{
  "n_layer": 11,
  "d_model": 128,
  "n_head": 4,
  "n_kv_head": 2,
  "head_dim": 32,
  "d_mlp": 320,
  "vocab_size": 2602,
  "activation": "swiglu",
  "norm": "rmsnorm",
  "norm_place": "pre",
  "norm_eps": 1e-06,
  "positions": "rope",
  "rope_base": 16200.0,
  "rope_fraction": 1.0,
  "qk_norm": false,
  "attn_scale": 0.177,
  "bias": "none",
  "tie_embeddings": false,
  "parallel_block": false,
  "init": "normal",
  "init_std_qkv": 0.0423,
  "init_std_o": 0.00901,
  "init_std_up": 0.0423,
  "init_std_down": 0.0057,
  "optimizer": "muon",
  "lr": 0.00718,
  "lr_mult_o": 1.5,
  "lr_mult_down": 1.5,
  "beta1": 0.9,
  "lr_head": 0.00609,
  "grad_clip": 1.0,
  "warmup_steps": 200,
  "schedule": "wsd",
  "decay_fraction": 0.871,
  "decay_shape": "pow",
  "final_lr_fraction": 0.0,
  "batch_tokens": [8192, 16384, 32768],
  "seq_len": 2048,
  "doc_mask": true,
  "train_tokens": 89130000,
  "steps": 5721,
  "dataset": "wikipedia_en"
}
Each number is 200 + 40 x the weight over its row's rms, rounded and kept within 0 to 999. Layers, rows and columns count from 0. The size before them is the row's rms in percent of the matrix's.

# v: layer 6 attention value, 64x128, rms 0.0556, rows 34-42, columns 0-127
# o: layer 6 attention output (transposed), 128x128, rms 0.073, rows 66-73,98-105, columns 0-127
v34,110,265,230,90,256,179,206,247,243,191,188,194,184,249,205,246,229,197,143,250,205,207,181,236,225,207,264,239,243,191,259,204,118,174,146,238,217,140,144,207,241,140,221,186,184,127,226,172,253,151,222,182,213,201,247,199,226,115,191,229,190,232,181,219,162,180,180,201,247,201,259,218,188,267,182,205,195,178,248,200,270,217,213,203,290,267,214,116,192,167,223,189,228,169,174,199,185,220,251,195,294,252,159,141,139,119,187,150,203,257,239,149,177,212,173,243,223,231,218,175,232,217,215,151,226,212,198,211,116
o66,101,153,166,224,233,213,180,199,245,179,226,240,269,243,231,176,184,155,172,203,175,177,203,158,240,230,143,172,262,213,232,235,203,248,241,212,155,218,188,149,230,163,188,169,122,184,129,171,159,165,180,203,280,226,154,201,212,133,226,231,193,180,259,225,225,240,198,246,213,209,180,224,156,254,167,170,132,118,269,241,152,276,184,179,196,215,199,235,240,196,234,144,209,175,315,203,182,191,204,184,183,270,276,231,142,294,144,226,191,236,185,237,236,131,129,230,172,231,141,179,131,219,252,177,204,180,166,195,202
o98,101,226,193,254,201,215,184,201,190,248,182,209,223,142,163,183,182,146,184,171,206,150,219,199,179,249,166,237,141,144,182,202,211,207,182,189,201,209,278,155,138,246,176,200,262,145,208,189,200,231,215,165,110,150,225,179,185,267,166,196,164,240,141,160,135,145,221,159,131,219,150,85,285,136,217,251,232,238,184,205,238,123,270,197,218,143,174,229,138,211,174,206,188,203,157,285,227,201,170,217,167,119,135,195,245,162,207,174,206,183,195,222,198,230,254,219,236,184,242,239,169,174,210,179,180,226,215,161,305
v35,107,177,146,164,187,118,214,232,235,244,192,199,200,218,218,218,151,214,195,219,175,184,130,193,149,206,230,155,248,228,243,227,232,273,187,159,153,207,198,194,268,176,201,199,178,218,208,128,206,147,256,236,221,229,249,238,262,294,216,265,250,223,192,230,222,213,267,234,223,199,227,240,231,235,169,141,225,225,182,268,221,213,171,222,198,210,214,205,139,249,178,114,238,192,158,287,260,212,199,224,178,118,183,198,209,243,227,217,246,151,220,223,199,210,182,138,150,271,215,172,102,212,160,197,216,202,231,137,317
o67,108,151,150,199,204,135,195,183,117,215,235,247,189,147,112,218,245,122,209,229,203,211,152,206,195,170,108,170,235,237,127,206,183,204,205,160,177,223,170,255,209,96,238,201,174,188,239,250,196,176,232,199,199,175,145,201,223,155,159,162,139,260,199,166,179,232,178,217,235,166,192,216,202,179,225,198,256,204,244,150,222,224,312,179,237,244,163,186,199,185,222,178,242,291,205,157,198,250,162,201,265,246,228,180,192,169,221,174,224,214,238,155,234,172,226,142,206,272,131,254,238,121,154,225,248,221,191,242,140
o99,096,225,220,224,219,257,184,210,172,188,212,183,197,196,263,177,93,269,221,195,213,204,195,222,198,235,220,238,146,199,204,153,234,180,161,217,290,119,158,172,187,233,251,133,216,156,197,193,147,293,127,168,176,188,197,195,167,198,213,218,262,123,214,238,224,159,179,191,191,203,200,87,184,227,207,230,175,191,134,198,159,207,155,275,171,182,229,246,195,140,205,291,240,106,247,246,191,157,222,159,175,175,172,229,237,250,203,221,319,195,206,171,218,221,214,226,168,170,231,251,183,209,172,186,195,162,164,246,149
v36,125,219,222,147,156,122,264,205,223,217,125,241,208,178,181,272,187,128,234,206,258,224,211,161,158,209,117,254,172,201,187,174,274,167,148,284,226,171,243,193,219,232,212,161,92,204,205,156,276,189,181,188,189,161,228,194,170,188,198,223,150,169,202,271,156,163,176,185,198,215,135,207,243,159,230,197,203,275,186,81,243,191,162,211,164,200,162,154,184,136,138,244,199,158,215,147,179,189,197,126,239,186,184,178,230,236,208,210,163,246,193,152,228,287,188,180,193,196,178,225,211,248,173,186,225,200,183,128,239
o68,111,193,176,251,238,204,204,151,192,246,249,241,228,156,275,254,159,158,231,234,251,235,207,192,74,206,228,181,210,162,158,258,151,176,169,264,183,126,167,239,161,199,118,199,162,148,186,177,226,221,255,154,234,236,232,246,165,170,123,218,194,175,215,177,190,246,264,159,245,169,247,215,209,184,189,185,212,234,201,141,166,246,273,174,194,134,233,231,193,255,205,163,212,182,149,167,218,181,223,211,139,171,192,176,221,269,135,204,149,205,112,209,206,202,132,113,190,196,218,207,260,230,142,135,192,215,180,216,214
o100,109,215,125,153,228,261,168,250,159,242,216,178,158,199,131,144,225,246,133,150,152,173,165,288,259,179,214,216,187,241,207,196,256,181,243,210,135,282,194,254,273,179,207,207,264,174,233,162,225,154,181,237,133,175,140,187,268,177,239,220,263,210,111,140,251,194,187,208,216,163,193,272,174,151,210,187,142,197,135,258,230,146,205,197,227,254,201,179,219,177,206,221,171,167,170,235,250,183,158,212,239,175,229,183,175,124,219,214,241,208,244,161,138,212,213,252,194,221,204,207,214,176,294,224,228,167,193,166,196
v37,109,165,242,161,189,234,121,119,166,134,175,294,260,175,144,148,242,132,179,214,191,253,211,167,188,231,197,189,189,251,241,270,222,170,202,169,177,267,244,224,172,238,172,215,150,203,237,152,157,216,179,150,174,258,133,244,175,193,201,213,124,201,193,143,182,291,187,175,236,188,191,244,158,228,178,229,190,226,249,184,185,249,247,227,201,241,198,174,77,247,228,246,267,243,196,233,237,218,198,229,178,213,195,150,189,246,190,159,230,233,212,220,183,208,200,148,187,272,185,190,261,190,223,278,240,161,148,189,235
o69,107,265,173,174,209,207,226,298,195,235,134,167,131,215,143,245,213,214,206,270,154,153,287,138,168,198,213,207,222,200,225,162,202,143,168,241,189,152,229,199,197,202,149,169,245,234,193,178,262,251,237,239,236,226,237,237,217,249,211,225,153,279,260,288,194,153,164,216,226,229,167,228,213,198,187,167,163,254,195,154,145,257,136,244,206,178,182,241,196,181,152,218,158,204,181,150,271,229,213,169,275,194,293,199,142,266,152,145,203,172,171,205,207,201,291,190,172,183,197,184,196,188,269,244,183,189,195,214,153
o101,097,145,189,198,213,201,211,151,203,168,246,211,161,166,263,210,177,157,243,120,203,215,218,266,243,171,178,199,212,204,205,207,186,231,197,211,215,251,162,205,231,153,203,155,218,185,140,216,189,200,195,304,198,185,230,133,227,196,139,126,247,191,173,253,249,179,215,246,232,143,218,160,252,238,230,222,227,149,181,234,183,144,210,219,231,193,197,211,212,169,226,280,249,171,191,110,191,191,188,178,248,151,91,187,214,124,281,119,219,253,210,193,167,252,151,210,184,157,291,194,185,201,123,100,197,153,209,174,179
v38,112,101,162,210,235,264,202,157,237,231,151,178,184,180,203,230,205,283,228,230,228,257,230,204,183,167,151,278,268,186,184,181,174,182,291,265,146,203,186,177,207,184,195,187,176,299,200,198,150,259,193,212,207,162,215,303,284,186,198,243,178,235,215,213,178,192,213,231,194,223,178,176,198,225,161,237,208,239,186,178,126,278,208,170,221,165,223,126,118,221,166,209,177,234,170,149,209,131,179,227,179,250,232,201,200,246,212,193,189,266,200,180,195,177,269,104,169,209,129,190,172,184,219,213,190,282,230,147,218
o70,105,236,199,200,184,224,191,165,170,177,147,201,203,160,252,174,142,173,179,241,182,184,165,131,187,169,231,215,157,263,205,252,123,250,198,209,194,196,171,97,171,169,195,264,216,280,182,263,230,217,120,189,148,258,137,158,160,226,147,214,141,190,222,187,210,138,205,181,243,202,164,189,189,106,151,229,166,214,242,190,173,208,175,177,248,173,212,245,156,198,192,223,173,99,184,166,235,241,188,280,181,174,206,142,181,162,230,215,258,224,131,272,157,139,188,142,247,153,241,170,235,249,203,229,125,191,193,176,187
o102,098,207,243,206,205,236,185,244,199,176,233,223,140,223,177,166,214,226,211,138,232,260,143,181,231,188,290,176,152,278,216,171,206,248,227,204,257,177,209,200,271,196,231,134,146,174,218,179,202,301,197,196,235,169,187,138,181,211,178,206,207,227,169,165,217,253,213,194,197,161,231,168,194,221,228,145,260,177,241,183,233,172,249,244,175,176,209,259,241,125,194,264,262,209,169,171,178,179,215,171,254,192,141,176,210,157,224,215,230,243,233,120,275,173,148,333,170,248,215,184,252,150,173,223,233,270,200,228,123
v39,116,267,179,276,183,197,255,175,229,142,204,194,212,178,177,158,183,193,191,122,198,234,273,198,199,196,227,236,195,191,237,171,177,173,152,190,209,175,235,198,173,210,185,181,244,136,155,228,161,200,131,171,199,202,213,123,169,114,204,247,206,222,179,229,244,205,221,250,166,196,182,226,189,292,213,191,196,268,181,185,208,200,241,280,110,108,224,233,194,217,194,168,215,169,253,227,256,200,231,178,235,183,135,149,216,174,211,117,115,242,224,162,198,263,259,160,109,184,184,186,186,263,236,214,101,224,214,134,189
o71,115,206,136,176,222,220,195,123,172,226,144,201,217,200,201,150,224,195,204,226,225,170,269,249,204,179,218,204,191,222,203,173,205,203,216,200,197,184,170,178,152,189,220,179,291,152,214,181,184,251,215,203,184,202,145,300,167,295,189,237,94,186,130,246,206,122,173,189,201,209,213,242,161,176,286,282,185,221,194,146,192,181,215,226,198,114,221,160,157,183,204,134,205,149,236,235,196,124,177,243,181,212,160,230,168,207,188,242,192,156,169,231,168,175,196,219,301,244,163,214,147,189,182,132,233,198,273,296,148
o103,098,198,265,189,202,191,196,293,166,258,249,173,234,170,218,285,233,210,198,231,202,200,172,147,190,144,132,178,201,252,207,203,181,178,228,177,173,258,225,229,248,189,174,245,120,303,209,188,168,183,196,181,174,219,201,156,259,119,250,221,289,122,222,181,189,231,272,217,189,256,260,195,289,185,126,165,175,167,194,198,231,202,220,127,238,188,177,170,150,173,157,230,184,225,140,224,155,224,228,124,198,190,256,186,242,196,210,228,197,182,121,190,206,155,140,183,187,178,182,225,275,170,219,235,250,225,162,191,244
v40,113,193,196,238,255,219,69,189,197,221,129,156,205,209,145,213,243,203,291,195,138,242,190,285,137,196,171,142,164,201,106,125,190,176,163,182,200,175,192,255,171,226,187,175,190,188,205,142,122,149,198,184,230,236,197,152,174,145,201,185,221,143,125,173,188,190,163,237,155,184,237,164,224,120,206,150,195,181,273,198,192,205,175,179,234,215,188,189,252,265,229,148,201,226,213,152,211,225,177,216,168,134,256,200,187,196,237,207,174,174,225,214,202,158,284,178,180,194,149,128,195,191,219,183,267,131,151,238,219
o72,110,219,205,221,202,247,203,171,224,197,202,208,138,215,242,145,146,238,226,188,197,260,171,202,266,235,208,260,212,243,248,185,159,210,270,231,168,218,177,246,267,177,151,182,164,223,266,186,217,226,157,186,209,233,174,252,177,187,249,260,236,179,231,331,183,146,216,206,187,221,251,164,247,207,197,161,249,133,202,131,234,183,171,186,231,160,231,160,157,197,198,233,137,273,136,264,143,215,235,196,237,156,132,169,175,152,173,144,243,183,223,128,168,140,286,251,223,216,186,207,232,257,147,188,223,181,167,140,195
o104,096,143,197,187,182,182,223,220,258,237,202,219,200,182,183,167,292,167,117,190,158,145,132,149,182,225,256,208,169,140,195,254,196,134,220,199,162,201,196,273,132,225,204,242,280,190,146,208,213,206,182,213,210,201,233,303,224,159,175,171,166,270,229,157,177,179,237,174,221,124,178,240,182,272,249,235,199,239,202,222,172,238,194,209,140,201,171,187,208,123,226,172,249,140,237,177,180,120,230,136,196,210,161,175,229,240,251,218,176,249,175,235,220,256,137,203,238,195,220,214,147,183,232,200,164,135,248,234,288
v41,104,195,189,218,203,270,232,238,140,204,175,231,68,179,244,244,231,195,228,214,186,217,244,124,213,230,251,218,217,184,139,199,173,147,197,164,156,219,184,185,260,208,138,267,218,244,157,238,193,117,163,250,210,187,226,200,111,175,202,236,251,189,204,186,167,199,219,208,199,173,189,109,167,193,208,166,201,212,199,202,222,146,207,242,262,158,187,195,118,173,213,188,258,153,169,240,209,219,214,200,219,218,218,165,178,200,223,243,189,158,252,266,198,232,275,206,163,154,276,208,242,216,153,219,256,198,330,222,124
o73,111,281,190,112,110,199,191,197,209,236,222,242,221,232,222,106,251,260,215,182,274,245,209,176,185,252,191,211,185,270,238,219,243,212,264,237,167,238,235,232,122,252,132,248,212,210,232,164,198,194,251,192,210,204,184,217,131,242,260,215,207,193,205,206,181,177,184,212,234,98,175,149,170,227,187,160,218,216,152,226,148,212,181,187,203,136,169,240,211,277,190,144,231,228,215,174,202,208,178,175,209,192,193,166,230,236,266,253,227,176,173,154,289,153,229,108,174,156,158,169,235,194,161,197,274,204,138,190,200
o105,100,174,216,207,185,141,236,165,169,171,139,141,219,153,208,234,205,163,226,209,167,250,158,252,237,216,217,139,174,224,155,261,111,242,183,225,218,166,205,190,221,129,189,205,162,186,183,227,241,257,169,170,168,183,206,201,308,182,165,182,223,220,174,220,222,192,281,191,195,297,256,239,239,187,265,234,169,228,269,217,231,170,290,208,139,269,224,198,220,147,176,204,182,180,247,220,214,204,189,215,110,248,213,220,199,209,159,165,247,167,266,241,120,194,216,291,200,203,185,212,125,252,260,234,167,198,220,154,223
v42,107,238,250,185,183,222,201,176,182,238,191,235,150,219,307,231,98,248,169,269,217,131,211,209,215,208,151,181,168,236,149,221,187,180,153,172,150,255,164,171,213,204,259,287,217,146,273,167,219,250,90,193,141,214,245,138,188,158,185,214,166,224,211,210,142,243,183,192,146,169,214,168,249,209,214,241,285,214,146,241,194,250,210,258,193,208,268,220,126,220,167,261,260,222,193,198,196,189,247,203,175,178,217,177,153,262,227,177,170,260,188,210,219,176,204,218,257,196,204,245,213,124,219,232,198,211,153,219,241